python train.py --rope_theta=10000.0 --attn_scale=0.177 --init_std_qkv=0.0677 --lr_mult_qkv=0.7 --beta1=0.93 --warmup_steps=200 --final_lr_fraction=0.1
Each number is 500 + 25 x the weight over its row's rms, rounded and kept within 0 to 999. Layers, rows and columns count from 0. Numbers have three digits each. The size before them is the row's rms in percent of the matrix's.

# layer 3 MLP gate, 256x96, rms 0.205, rows 156-204, columns 0-95
106:442463499470526506509531464489494499472522496510461513518507532511504505472551523509513483484505555490474455483510481532516514561512467521497498495483511486467515463507565488471510512483474501479448452497536498492441496500489492505497497486539527517458532520501500501517512515524490476500
089:542469497519546468569479466495512507477501524530483467534523528510501553533510531515485507494507515461525493469474503515516547524470481495515511533513473532482489527476465475502539529488489515520503479499484486481504516474499512457523446483515563467502510479500516500505527534497491523485
103:485495484509527534511516477519518523500519517528446521526524485461511554495510501496485491478457549507492482490505477529480495448444473531496433502486499529470471482521518513517496474485515449469543467516477495511516513501501522483457478515508532477516493531520487463514479515494496501551
102:524478523566487517499518520508455480508521538541520489427532522495499482470503491504532519489493519497513491503513531499490508504503507494447492539484522490509488482497501495542483444513518507474485500489524471514525495458467516520462463531495491514496462479444523468538520504452528475496
093:498510482493510532510518494479502443508523535490468485495489472478487550526517492489495485484493460488524492495523486482461486542522516505514510531479476498501520508505514476452504546458484514530442474514513456479552498508499471493576513467488527522481482502529475512461531519522482537517
085:485481512442500537492507528495513488492447534520510438525455480520458514478471505512468540460537487544490498547469517506526496496546510504515507499482494539460490537493488503468494505511505520538479513484453497493514531477502485514539478501476500521478520485510503504504479514464446496464
077:486523512480463486532480505499521527471517487543474518528558475475477482551526507449484478494484484470496519488425496486512514515473509501499503499557464444549512478516448478522496488505436498502511489518509498503504479532496503530513485497493492531508475505522496525513473487511535517518
090:489459543487518464536474514510498554504461520528511572504509508536483480519464477540507503521521487490565487497525508524505528509552499498475518532501500468491529537476494479493511516509487541519512490485542487494456477533473482537501538466489495488506474519534512507465490520495519512489
132:454483476502487505530516504487530489484538541519487493488536506554478522505491530524522504495479562452493495485477530514525479477502531509506493514519475488499497514514515494470518543504481464489512483442489571557478478524527497527489464494464500514514483538502498498528474526504497452519
110:494501506528493479490479473494482496470495468521498521485524485522521465476486532518491481453517537510501450479488476536488483517470485509492482506476528511528511527487443470542544527492537498513515494466500487513502468513496560515506481533501551451531505515465523479538476537548465490489
103:499479531512508504518474497558513546503531503456500510515446468480516533514502470496483539548484544518518486520503519501500531505515463534508529534519480502483567490475512493493439464534508472499499500496534449484470525502491512481478501485493484492523530506508505455474528534496494478481
116:494508550514496510539488483502489538503534492494524501473530498488452495484498482526536534533483505497524510538510513474532500472463479495518481515537456506537540524459464532467510471528520487502538505472485511504496475514490528533484493508487474545525457464492546506528475507495470443502
104:559529501452481490521515496526483502507472442447506503488475464484482527501467517526461485518563478515510501521486479482500526531535485509497504470533506540465518519510557482495497508499478478503448477467529484449506514473469479509491474502510505521522464517509511462527500477495499522496
091:516528484501459465495501499505486533518511494519459483465511441472504493471512549503497500502529485519527499462468473486495490500476501505478500554546490482496528469514437473446529543511498526523512500532492495521513530491499485478543557478523492513488509494493485502517545527552502483484
083:436475518497463494524478493538488490463496534486485516472482495506484482506445540516515491510490473495518524525495513508497506506527489466529524497473491464525541520475477477507551468459461501515500516518517543419508495511526516508489519475463447519473496493510503508498507492523528468467
093:494474502498499527503468495539504522527471479525473478552518529485527493509509533526525501464531494488472485500495446491514469512487445561525499517557537533511518490496507474482497509513496455475469432513490501491484505522487523485483496509502460507501479491496504529538567499524516524492
087:482484495457458499483498536531536527518479523510445459537496497487493498517480491544508524496498481498484529476450517520560502533489477485520494479544495485495492515513460489453495487529492526497485525489500535522507493524496504529547529532486523493406500485474488508500507525499511514502
105:451516495507467447505517464479493488508501484504450454501518520471468477520500493496482459531519519519540461516494520498529482482487506516522507492506487469537511528455537528507486521486512480521538470490517468501515502540498497534532515514513537506468549522526492474553551530506473526506
107:495497477493540535459571480474497479522480531474465490473513516506488480473482504463485479492534483454491560496544497480453540498523541506477482494468510533484483483453504501546477495511483461484488479484517506540501504530544480486460474496494474519478496494503537478509504513484499517491
084:469529485496491498483504477478537502481480477446521497512459457473524481471456500476492470546501505482460506522467492520454525497493514518509506476529502459465515443516490468527520495520469501489500492541537513527485506486537481493498542557490518509500488492531543522505469543527498525494
087:505535492525524484517428517498497508502488490505515510501475480499506488534502535508544534547491527501508496497551427526494508530510498481494521509532540509520492486514511501474512466481471468502470469526504470503503470496509539503548514531450501493500512499487438495451519480526453515496
092:540467532470501523514504537520507487504503511500536497512480481525507472490475515487484518512536499506554495517453472500519443495494516480496497537454472483473490537495476496520512522495477498533527465510494528476526442477496508495558505562496508519488545524474500525481492520506461547474
104:507494469452486532489522510508519521481477517486449495514498505485486490514493515466498496483469527467506487526462513510478512495448485457490528495489516526481536519539496520480457487476500480534520522461480533511502491539535461505537534470514433497474510459496546521477483509551491479514
106:512504521503490491486469527504542497515455518463494520542459540507546504521522506445523511495498495486465480443478479518540531489519454513506479515550484492453513493513520490506446511528544513503473519510479482491498487504470473486527529469525484485496501503538486503481528516530550525500
117:446510509498466466492465529529486511477508523510499541500507515482536544479524525539482501481518549534533497469477488524520475531452487539500523535462505519447471521482517487500527486518539492501504509488522507497514542496519514463527519513501489472462511488512516504507488497478446480557
107:529459489491460507449534484496538482462519532465500507508516539522540514515514512502505471455527474497534466468485500503482511507503536521512501503535474500482461475474484538505477520477490498541487510488441500531481510486529495527529485467476544486501546481518512488527512522484444471504
114:517496486508530493561496501498492488480473484492514469494489505532510484473508490508486517476524510503505469447502507504495470544502510449470435491511493462471531493490513513491478535569491492513518511510484516486487490511548471508509482506471481516521482482559511523523483520542472446439
096:529442496502511498526447468547489532492462506509521493478452484513503529517498499480521563512510504449523467513493485462499494489494511480511501523501499492511496534508461473553498494513491488520527539517528469453485490500504437463493505503463476489493503476498494507527480466488470542537
092:513481496471490503489472474536483485463492513523501495491517499485509462522483525498511513457524501514533463500478517487471506537456437533469523559469482434488531520483440480485527540502496519547491493528483528490509531489514494487511460484488525495526507489503472478518472511464488476480
090:506532515482481514532492501511525494530511491547479524474479467536495545525467536483489444468489506479520543469454541507499497437468526521501468487498494501506469488532533487518477518466464484538499508506468499489490482463518509487491512501467482504468520535491507516463470549494522492534
117:513496500518484493484445462478479435507509483509534522506504465537539479501459478531500513493544460519511512485510486525497470489485499492483451492473488473513488506530495462555491524507513489505554507489513483489516485497517483428511512552467494521508496516515473497506500476499446479457
105:492500484497469508530496560518544495533490554475482491467508487487452480504458525539514475494510499503505517531458477516553492523555478558512519519515491501537475528477485511533520529518522529517509473476520466480523502523484501517541503483506537479482504520467490512515493514464494528532
090:514437516534492533516514462455473486537515469447521511515500510493487506506516482515510493515518479491501526536564492446484522534483481476503500492485520508476512482497479499491499475515512522478494497474487488545530501518517483505474521535477489547580485472482510508492522511451497480546
088:463487435455525498480507521495495449500489473505492469533519501519489476478480541506529460490503523474480488480497533522549526482497490499498492486531453538500475532502461515460491524489502510463471497517491501504476523528511511497518514506447454549518510478544475500521503526552480484507
101:478482474514512516475521506521472501534468551469493517481509523523491521511446535547498480494506521507482497478483495506546482491528519522488524490501452457509498549456498487495504471536532505486510545502475487493512457478480514541481517491461457511436498518466486479515504525547507514479
121:479468495498523495498516493534491442451496528499554495525487525494509494510431518492507505486517480471523492485473549541483484492527520539499463502484505471504532491515510474505504522521491562499453517509453465459478441532486507499495531518489495521518496503501491481481531477505510455520
096:523505523471470501490480494496502479514496508450487521519490486468501499514498564555520513489485443485490500506511479462494478471507474500483482481462498511536494481499481521449552507511512465497487515458466510484494471469515538533495517478507499558519523475495513483522435517513454461500
100:454507481512472514471514486507540465484487497510473500518539497517510511504521479512527474546490499496517461510525505489517549504484501421523499512474469476491511506502466494516455489470515497477494540512467479542509509516512526541549492491488541489499490489531514553507528548555519494524
093:486496507503452514562485497462494517483497497521504501494512535475510516472462493484479506489533491500448487518493523489499468559477504488498480458496531465513505486535506503508502447509519486481484487508483460493517488486513462468491481541493462533486447469431549492531490537491478481497
082:493475515505508470505522500496503509513511490477499528454505505530484537517528513477524462526468504502524510519516479494507467511492460472504542486511453491505508582533557532514512501475517496478517467477468477486460484500522473521497509457524513547522544483523541485507497517542482458525
091:467534522484484531552481463515514500457474503462496504476545493489478508465538537534454543481506507499523513522509489439556516469502504505469494536472458534498520514489509510527492474453532480498492523510505522545512484508471497487527468491476481481529493465479485492492510507521529521502
103:493520504507465543503497480476487506459529495518497462533491501532477529468490485536487513472504527451547509483484466530513543469508494505500487486528494494491436523506481511516518510474537492477514496498542497533502503540519464503531478542440509451546500537520497500531517532511495528503
095:504506558521533492477490505504522509486487455481515459524452447509482532505537524489511497525467512521478485511482489509519505483524510486521519472556451486463545481469494470518457485512506531550483464492514501488498496513450479507515504475511484496457488459522470506503532532492506533479
104:501493524526488494531464428484491565487510501514509477468510494488484499463523496519476500498536483487496457521510492511467508477465466491459511482510549468501536533497465493471549539495485471508506496508496482504495489501472523427480515539479505471488485494490502505549538489469474479497
093:472495513530476470517435491497540518509543490519466494510512485528522534502524517512540508534484505462522524466486539511464530497491476543550480526510465526527519501500518495519487513513485497504525487544527571500513520493508485501508554520479507548466475480527528495498499482486487467503
103:545508503468536507517543511542528499499524496464491515481545454472479510477493513498497483522522506454498489522505494478529486498454506505527542456536498463440538471474492503490513488523512462502460484468473472464503507487520469482548465504485498489474523475540534510493465513504483506496
110:472555477507493512511501535490473495506469492487507501531495501480516519492460472460487514545500478487521507517489503504496502498510497492494506457527483503536487483508538513495440447491462466502495526490450494490528478490494470509477541451505416509498502552500531485513490506452530526483
104:501474492470536470475490483582511503492504509485497520489500474470502536491513521496479515533503482476504463479462485536487481492523525500510544514495516537509502508499492495503495519496454561495440509521486512476480480474528504535520460522502486464454494466525485485459488518539537533537
106:493483470524520555502509481553517531534484509505446526498538499499527474478507482485477481486471520523518500518528532490515508512503504437499498520486484506484513520473556497478468479513541470514492529469480509523505554493525476526489483464541475519450480518510492499477480514509506541549
# layer 3 MLP up, 256x96, rms 0.199, rows 156-203, columns 0-95
119:524544515488509501505490498500474459508489486512505475479501480508473507495531484510525522526474483464458548517504507478485506486491514575521481480505519537511515458494507463470493407494544516496490504523460536502523474526500481517478462492504520483489492453505509463514523461494525467501
090:508490527533463570473483515502505515553507491476475505471484451524481494483510460518446485520496499545491499535514475530488476489512505483493503473481526477456521495500506504514444464531506505516507508515532505549526508502470537533501529512474501478489541505526498526519555498517518520530
098:512479476501506539512484423480528506499504501485467522518537484498504520517499501503536488462447500531510471490475490510468479475455515540512479504470523492485508471529487517503473513491490482468495480508496557520525540522508508505463486490489486453485477522493456475496453533452521515550
118:528469488505488519475504488515472496520475533516528509493514540483494534545449498514495508497497483506541484535510513500517477505524511490486510499575477461517472534477453512547486511478490487446545540482508505509522474508501490503505542472527501487479491506534531481522505447533479514551
090:521507491499546534491485474506503453514545502474482511495504490522519525510501494492498496479504494451523519515519491509491513507530549505482528524469493518482496513514499521470520572475494498517469455510519505486535446513451486493523523550493558518489490476551500491469552522532530517513
077:507457517430518506509446478504516480485492516496512470520495480509457511525472535523493510479489543532504506498455513510520493505504517509500548543518470538476461533525437467463500504522489497572482503493481495519504484475508515503536492498467485506471506498498507486489458502476476491459
083:510549530485503509539495497516540521446529487499506497530525485509493488515500483477461491509529490470484543468469487520502521525463518478476495505520481452521500487478469507494500460457478485520487496470555493517515502548479459507501505519522494478514475531557501532547508463545496527518
098:453496537536491482475485512490491546510489501514459510526535491492524501484515487553545494493510529492552437489476508505495462533478510469474501537498467483525508470493472529501502487523513459474485503483523506443434501467478517482511526499512497487447525504503484505514485470471508518520
115:494490484485498480501484513516525516518531516535500517497503485548497471528518537525537493490480533464529503450484508513498459477465547517462536518521495512498514545487500505473524519534466482545521493467486555545510482479529509537487477538507505504538506494490525492493437527467515473504
104:520513471503485497509471539495547535488544486473515496478517519512450517508491465537482459496495482520470534471478493508486521510492547554501467455525487519471473507481499545502470471484515524484524515490553496519508489532499470482479501574500507513489505522510493527487536526544489514517
112:488519547478501527498519462511502504497537495492487499491508469474507546525528479494503489549510514514509546524507500506476525487539490513503499516482495510517532448503530531523445480556495491478496519501527474495473555523516498481457470492539459475487510531472447479465537490519525476518
104:516516510504508471491492494530499547515487494510547560454482467503525485503456473512515509557555518493540485493529506537520520473483492468458491535485525472538555495511478493505493479522500518512515477455480508495526472513471524479503506486509527486481471470474518508467515512452506465505
102:509492496522456492491502515526511483503534507554500515565492481469449540475495513479501488510458500499474514478492453524491474477465513486523510522493494518536449495516464478489487460475538518494500492530455514544515498498551531482494519538522491488486511529492501504491467531483505529441
096:466500515518432548483516513474494475493485523526516548566492510468521509514491492509511503506512487527480501489546501495485518486488482466483491472473499486465528527491539559513495477495502491486476536507552452530485474528501460505502483531517486474488512453508498471477513530492485524454
092:515475506502483494477512503490530507533493489477509512469492536495470512553520507507511492516507463506515513514470480522542507542532493481497504483492538467481575502453486530475497531528533531506511490496472579464507450500528522512466526462479519480532510527505489506515473510535531480497
098:503507501521523472517512521515474475546511579493504488479503523510510492460497502487531536500445503535540550484492536444522515490485492448509506488501498521498480529434506526494502485478510502528487494506500470502486509504518477496458493436544467486518511462521530504516502503493469494479
087:517467501519532495514531553506505515484530466486471472479485454506494485543489518499528497455490480532503463534493465507522511493539530479464525504518526487528497508511500520447472494554489510494482467518507523509456499502446532498474503493454485470505509547523500478485448468519481503480
107:500493480499474509489542501518530497505509483495534530456501526570517454528486523494490470474524499533504523508486541496535513512504521535475497537552556494531491496493551474487505476509481504517485487498544571492515501475472508529476490510466486486504488513481500521504519480445471526489
100:518539493473543493496500510518536488523482473508466478543434473487509459532515515490492480463521472466489547482449495456481473533483501482521535485531508496488465488509502545481491490441512539487470486504523551467502474490515504481512510534504476489469517492526504508536499519490511495522
084:527480536515520550460534465528500539449488527498518472505509472466470472490496513488532493516486521560515518542497471522530469470507491506531495496530497534485504511503486460520496512519505523495500546511500531524525522518481518531466524544481513528502520514516517438494491541461516515509
084:513511511524503506521426518513530504527500485506522522533492498500492491533492515508513537567482512492499489522521424526483501507506496496474514518521520510507477504508502485502497464498475468502483435554514476480521500519465517511517521497450480477498523485486465512429510507489439500493
091:529495519495473490534461530518506489506514511507545491499516480519503454519454517516516527532505495510559530504499487487509457510481502510495512518503470512465469534467499487514538544501445507528546490492499551489509441485475500482542541498483509512486542511499503542445491522516485495479
093:497494519497506485493504517504506480473491505517481495488530517498491492521473504467527476515488490461499517546515509522444525534470492472509485476533484522483530540534463519459519479509482534447537508505518518579469481547538502475505519516500478504477529483454503487482543508545498488535
109:526540519512514522528498520500534439490479476456527529532481535489564489519473548478535461500501522498495486481478511484502512463508471514497532494511505480454523473469528503478469470512527502509457543524494531519487505516477472507495469515478486481524506506490466509499467511481520561516
116:543488508520497544526504494521498510506483513522510502493486516499504531527499488534496482491480457510439518487481457524498469531537514501509474432497451503494479433489513502513519499502538520506529489468453522506539495499454517562489484504528476465528509489514507529518518531523472512483
105:493517490487417484520502490483515466517473474482461491514523502510464507522472544511519509457490481503519522524467507454543522519489475499481491482472520505509509545470464492517509500526461475488504488507539519511512454481553500464534479501442493493479518501535541527530510481488520507486
111:538508520528508508525505542502449536549527521515481470503483427478512482473478497524459509523494513508549526491468504471522499483500519483461504503522473489499478506460471473511497458519491520494518479470460479419523521483483501516541497488530491530514525467496500510503482502486509521483
100:514527515513472449498492549496485470494516511500487487494503484440505555515498501498486521518528544503487465481496484531523505482499518502477509496519477496431481531475493507490458527500539495486508502502484496453481503453477427513515499546510467504475456474467519532507475470471509495486
090:530488520544511522556496451545468488528502511508528464503507552535476520487529502482477524489520488502529504521536517455529491500480516491477477496472489553490513526490460540490500482457548486479474517506486502465526501470514445503500514526511508535510495518528529517531503456476506488508
082:504508501444479483532467492498497468529550497508462527470487464487512560523507525508455457517503475480507529479474550536521514475473520510492469487478478509503475507507530449513498506490485508508495493517489520456510505466508513495476536485459524493540491521458532527438501526507507503512
116:518518514540486513508511483538492483537482491491503496504492516492502455514457492502494504482528548504543494493508478522514483472489520532485519566501491523491566492487484487503556507468497434502532502465536469484516542475451514501514501530503562476496494498525473493535490502508482493536
108:545465485489515450499478455527472511486479466452527482491479508494523534476501463490432495548515511515525508475544492503487491500505521466454457483470520468491542510515520482479452516481491504491524494527513498501505514479502491494504513505485484520498471459553489458490535466506534506494
088:547472484511507526505537491473498474503498470451508507480491513466497476476455514509519496512515483497496502563564515504479515546510518500509473504522487484499486437509497483528470491575502534479522483489509514472496513497525496478484494528502478540543509465479512489478513458465534477533
082:466521434447491477495510533480454494505533489493498498552481498500524446512450548462504500533491500494496519475498475459510513501473510512489499512515507513473481512487476489511475483521465458469467537507479528513475459527507465497520514500501493547509494490559521521513459517513498470504
097:518476521518467505506497508509502489521580513528457523478459472473510462529489513442471516500504508491509522508478492485536493521543480506480498470488498514492509459485512472495499483464498462517522511510480491519530455505527472427537521522546523498493529465537535478488497493506507515478
110:544457481517503491523488492534544485553481500509482514506486455530471534528520452504460491510463494542455483482519472457470524502487519478522480535499504489490500477504463499514449472458481489513498474510565510530488533499506512545510492466492506492455507491508510515494512491507472520527
095:535500498491486533497514501487498529501474448501562501502504478490505535474465547501479520464526501525479451521493485495500465513516534433509508493511555452535507483512471504495499512506459469491486472517499530479514474479530509457483444470471487509509517491519552502507489485524499507523
105:487486484494532490476499467496520479535540475489533506525477509466548506462545470488493494532525505519455509469544471451513524479497520449492541465505501485479511498528524492530522459475498470487463505464482552498532529513478496497497477509550498509527479491481501513456502505509510542514
092:514503492499521492441497451518520491506512518490492507511513509503524485501524505493504467470449479503563526473519485471476506488532509498477498509491529578517490532447499510486499505473485479510497537507467530551474475499520496545493520491497508469486534501528471493501487442565509512511
109:489529543505481502515486484520486511506450526519480509469516448468485474523506477500533525531490560484555541514497519485488452502486477522449532481524443496501461501484518516521481512475520476497513472509490445530477496498511483523546498490484491508525492521516523489495459511497491458532
089:485540508487479514529520495488502503434492509516493492532531505484466504491542527529512561471511485497522498485498523425552478464503487520502510577493490524523483474471466518538492501474516503490494504511512491517503488527460478489548477515484498518527509473491499515463511512500532531464
088:513453493506503482530510495509543473523509522470463559497509492475496510521504501490507508522451503553487499489482510475480493521463500511534494509515511532475549488496492480448457478531454476526539518472444496500533506476530506526515519491467499512449511450534503483489467513521478498485
086:493502467497498512532531515502464474551504535515476535427523536478485523503485485535515489494543463482485542513533512508497493506513522497477458481444507521558430508511521477480509504521513504462491525496492476483470510470510502523477454509494493507520478524493483466515494483520481507527
103:511487563510526471506460449517527532482483505499533496486515499553480512501510498549461507502538462501558479507494517509510511461516483486486519491494511488500531533478452532482538502501474504503484496509525488542498489505470529438499510555470505468499467497501502492508545486476524479471
083:484507502473487501500499509490473497462531507552518510523490487517514488452476496498538504510483474447463493460488515506490474531479521519504470459534499512466492465539469510581539502505473433483519550501486500476489479488456516515466511552525507492517510506519509512499512475506498509516
100:464540523507510490484508478503468500519467513524476486519511532500468532497543498519515490503490492518470524542507524488455509487545527514529470478472500515541462492543454513550480484486506514451499511482530478485516536498489551522460484483509491520493505535490486441524519486498469530540
109:480466488520520507502475477498463487521495527516505502538506528528467471505510474501559539474478535450485484555526510475481501486482504553500429513473501512543471513498482478484497470516488489533491501502499508524501545468522486538452490491488474514486484533503487494492486512486468464546
101:482533468486491474501488469561509503527503508503534533475529481479503550475484510481501502498519486460514483487439492502505503476504519521509518513484537522532474518458470496524474526507512520495463510563504532474473492448553513532519469513484497475480503502531497507473496478546539535503
# layer 3 MLP down (transposed), 256x96, rms 0.217, rows 156-203, columns 0-95
117:470527511510509455470516532500525504512522522461476479482523491456457522484461520502519464474496507499502476490467485509486527466470512472489536517467477491479509510535499495518518546503514453460463506488517448510541523518449573511474507535496477499519460507520487496504476516515504491523
091:489499480512482561459448549511524501528504503480502481470502462536471473471520501508506482513499505550480477553485494518473489450512458514497486492502495427480533486482533509493512472513518496498465511475483533521474485527491514521483529487466523531487515533494493494503544511520511454507
097:506436481464484497502505561507494515489521516482489473502521497501502537528487533537474490513524501498496479510562505461535518489532492471468490496520524517483494517509519536479511507524437534547537497549512480508448472515524523467467508482506482496519478506531487518487543469528494504509
115:457546503516492485524531508509576498476505478480485517468518475505509442487563476478486532515502498533484511482511487526515514498474506512507513462467537558495547487484525486488506495507510520503449468474513470498476489483514496492500467496458493505506550519477466527518487526477501493462
096:478533495523520495490505511480527488485520466485498506506514467481490486512507480482484461462505489455546462476534486484453455520506551519543501495456513499561493526503517495481525477487520474528472498481505528481541471505493454468556514503488524499499486471540471509491514478451491507526
089:487476528462517499483479520473526484504456502524505461513472498537524469458523462521479494478488512535495484555469516508483482514523516504505508481493475560473536512513510507498493466509487514507439493513489460538492515496507490453553519517446507470488496454517506527538497494480475521469
088:534520520469517504540525493497467538497536491497519520519537561498512507518542512481485456545518529470507520467495506499511493488537502478529484508519484494541522510476494537505511492523485523487481498529533479528544545504442472527454479485486489513492481488502475505551503437497495482500
105:513509456471491478464477485525514495506491501505535477489506467496545514551528545503470526474506463539474526503507516467526470475504516508529497494522511548493541518508508502508488492511492515463522494506465529553577504525490474486528479462481493474532529513475511535511522493483452505495
113:503467486500496483536507544522485486499521526483484491448552525516454517504518520534496521526512534449478482514490515488512521476518509463460468494457518534490491521520491498462501529453494479472453481512511478497532499543484494501512476472459527512477490518489480482515520470502499548558
104:483531528508505528472511507506492474503524514470522509497495451486509453454510469489504533523456526451511460484508520501519495489512506440510468471500534518527489438503515528510503534464480528504505507460464510519524503477491481538462481488509500498431492502507526511510509507475481550474
107:490481518505508522472556532505487471493511438508471479512442552495527524463499490485503510461483503483497490519490497470471470542523540524499467493484540513478523496506507510511541481472449485483508456510511540503509459499497450489481527542519490499494495478503529517519530444490505485505
102:518504511531520478535437500486537511472492461495508519484477525509504534502511497539474524521522485512518523492487505520454450476519545522504492505501490502514497486480455492513503478531528508537485481556562516477524514537490489492513520480479505460491463483479479518551492478544520513551
103:513520490532471497507485527483522508472505482501473485486495508497525524462499503513466475505485464487445532523500505538495507519440539495474488462518464527528440436473468502506493485474528485502526459523464467524486497509530557523492491499514508495470512493500518541487464541493494510471
094:469497520519472547469489539491467428461466506504498498517519524479515503512496521516531469462492482484464515472502496544485481496501503482480509524476532477433542495486518547546500450515476514490488501466529516484514486504502517520500498498502489482530496455527501444503486523488470502467
093:478483495515455497501457501498499521510469495530514442487478497479484505489530560516473490509486475472525518510471510499507523524469491527392490498487520494480539480496502497502478501516525514478515507469487510485499455527524528505472547544467498498497513526496533508498464509491467459523
095:498531511492481495502501467494441459526489512485494510487491493480469529493490521454485486491523515525509494492511521457485546508513526500511496538473491475469481493485499505516501494493488557454499588492489480471492503467548500511514465491468470500490526489489509496494430511442508513460
093:477505531485513513508492544497496548475486527487487488483494467453543482501477477483492477502480469492508500550447454549552476527526546510497486480507489470494496497479522512470461523501522510447509473463507511528454513494470518485500491476457515474517498544537470507501466488487497494492
111:489485484521490475528470470474528511529503459468462505545502493474488487493529493494521516534536537511540507513500525498560470462534542481504495473483484452545495490464537504520455475530506494539499497504511459455504496548503510511476496504496535514483514529497476485500528553503525511500
099:482508532526489449531486529504502487502470485506515479476539548516464525456473511496487479487468492468466531525508522524523507469506499497470482531509489505468501489501492495536479480542459472477503519492457499496502492544481456446505541539448491508519511495506500485453476515537470524474
082:520487548469517493506520503498530483524487505488527506499538512502536510499494536507533489556497522576500485496492488516512437498499498498505519512495498524535501526493506528500513563545490511483433532559489466533534538496516472501491526535497517526514526503511490532514504506489531525511
090:535530460508524502512494513496497524481504518523521531515486524463528475553446545499501495526480542464469477525539471495478488518493507471534532528485549522521488506517537514470491516503495491492482474552515513533521509485524526498525493484478514493478533490508473504442561488488466501495
099:526495562471504504500528538494549470482525511537502509480472489498490478492503509508519548525509553495563489529518503492514451484504512463524511548442451480504499506495489525497535518462473518534498497508518502528498446517479521508476540524503502498482489499450520522480495528506487508493
094:539446502487510522516495483483458548484495506497474502490514480496512503506466501489485497444492495472487477508475548531518496486428487515485480496510521540493488554515500498475537444490459541529520496473502513554490471523485491511521522468509504496472512466458551491497496500514499464499
110:517467513498509524493486487481535509491490468492489512580485496498525486511495499460515537482477455479428533481483468467510520500519492504536469504489449504527477484522479473513514514531480504489464485511470496511512484507528527476466534466544493466510455483534479498474527501457528507508
107:493486506467536508550522493460515477485499495440454476510531504502446490494469475462481500532503505501512499572515519502501551475510498472508485486488536473504460439505492456507507502496476489474510508513480522537481480519505495531517529512491521501513488550492476492482513498481530546465
102:494474509495468505504505509489502491473511507473552495516537507501500545487484486491481502495551490514541489484519524509463537508545525532506499496578474491514462462505515496512477445482527457522449505469470478531473498489507504515462503499495532505526521505513503473488511509483419487486
104:522500464472541546531498472442509503531506530498493500538446433493507495507477517547496492495508542528537501523518505495520513506489519497495498526483499482510478521487543474483528494534495555482509513501513503467477506460470513483476538499501534516522535504461489480516473544450493493507
106:468538480481503468486496461471508526517538473464507487518543470521483480542500507506492467504527492533546469480491538514532495506473512523445475504520492497486532484523499508453498490481506523509543497497509478521542479501529514508483458526511510530498527487516501467441532563471484504489
092:484488536537495518505477479537461489496493499519497483518487502519485526493541558518488493487545512485538461516541451492504478529482572499533470525490501532502479508517475498474511531454500480502500499466511489493518512452505508457505536487521509491467485474507548533515497444475509478501
092:537498522457543481502534522510456530522558510523486509513446484524443494495500484529500474446502537513484469516500522485523483460529511508524485483509523471507526509514513513484505490543481500498534491513557433483518474489500485492509501469491477470535497514509472515516497511488523469536
113:508488498498488483469504505495524485472513504458477520527486504549488533471477544485534532504471503482539495526531503497476505535505475546520482498477537483537494512442528486528530507473505537465469486504464501487486514553550514470458471533494482501497462500510498489545497546495507488467
105:526472476479514444498454505486487476491469547487488501510475464516505533469501457511459532504497513511518524478506473496486542494472506439493460483472545470481501531520509461469510511494461508507466469528497480474496484493506458477482514475508486513460492510508481457518522507529559489497
091:487506512500509537508558530475496522492490459524533487501496519462551497481509524557507494530463527471476479502507485482533463521476505508495520487479505502533494478553491512504474483506535483468534539495493502527519505456478443473494550498486509491456516477515496517433493490515514481508
092:485498457526578462468520507499502475513473479504523478518500509521529486503467519474475472531494513473504489508514536516530497437511562526538500471520453535462486489471483478508505478479493502523487486492521498521514531535497489496494537489456455470510479472544479498477513502523495508493
102:478534479520516543467537520494492488508434502502515494492531543512491532468488467539534489506496491533524491516540507538481514530460533511541539531545506479483473515490514500495513487510488520472492539474518510475473498499478487553512480478466486504467472522474452512524530520521506486533
109:511533506471515501494515473506496465533482465462509451497461477471521510491548531520517504467536506489530510520513489530522511504508485459498487515517460515494533495474518522467458543499474548518577524496471502465530482480519535519483512526477518525539485496540476502467486500516495518496
103:525558504480497452481511526493483487515504477483484560504523501478529488502497500502483456490482463503557530513538478521467444446515455501459495462517503513518447538518506520480528490512537495526511536494471504515505510490493512488521522476547521495507499535521504487517481522512486472525
102:495514468487522529508503477532540487516477467503515526468510446542463481525487511469493463513522551458507485535505529503499500460486554492537524478459501535497475482496474499516466466518526520498519516523543453501503503507501486538498493490504492494495540525527457542528515482487520515538
094:477511509543457543454506491476502521528493452478528538534465472519494486505521483517485542510529527535496497521509498542466519493436450521450487499528479533516511499490463508503515502470498465498466503482521478479531519516515539528480478477512501516476520516512465507488487479504498549500
111:471507457493477486453479523504503477500520501502514460490533534510535520505495497487487547469529459513473478498488483498517575492466524503542467541473538510504538521490459482489519515489474491506489513472506579506539503505467524494480491554516511489494462493511485491486508499493519491467
092:495498463501475472552490514466474493466518517488516494479541483512515445531515504560499523493465552506460486516496468498494476470473540548491461533484487506530520520480486500503496476503479519510503510442518496481516495527484473451501486473479495538515524537486476519465487495478527531519
086:472523481484491534487498510533501477493519547496478471519526488543511495507508513518520474480520496457540528508495525508525473518480469491529495502477485474484506453480493472503507498486469453517594491516533499501518506555533537482494493527523488491506491517498490527496498491519463551438
092:508507511502467514494497514546524489521501553493517519503507469493463507537493492498489516506552462474536482491498527508507494522509509479479467561469534512515520490533520515481532457475511505455537518511511495512487479546520521498497518525491543527486543531489532517428476483539499493535
099:510565489496492521525483498508508575484462509501478476476507460450474515486523501515484477535545467506473495498526494504480491456486457483480519523485501488523539497472504502500523567492485476506482507524486544498510502519443483500487534539534511490491480504498461501507528498463492534481
087:518512496473478526507546536509493502482543561504476524531519512519513466503491495475526546479492527527506450493514507510523463499485482473467505495534508520464464505501453523517569519524516483521476562510515436532475508498468517494480506499522479502475506485481489499469517481481508517508
100:420488497532480522450441498478496517496466522496479498524467492531510502496491447486497510474520500540478487492469458516513501547526470513513467548491514511515483529486538479522485487473490484502539499546510517533498482513502507538458517496531487536489471525491506530510512497467536505503
106:565497519480529478511531512501512501496563501481508535486527487499476507513528521551505472461468483532508504474474515471486483527504470461502513501493523522483499488499528506497511482465472488509508526524491521467489488561521571526521482549489504504472519454479533529495488541496484499475
092:525494490500499452545508498474521481519509483490529502552497514471558520493484414549494494487486515488528506486479521472473509530500525497496526503494483552498483495470471493514519473500518460456512494538512498510477487540549511510486526539491486502503488495529524501473500479454506486449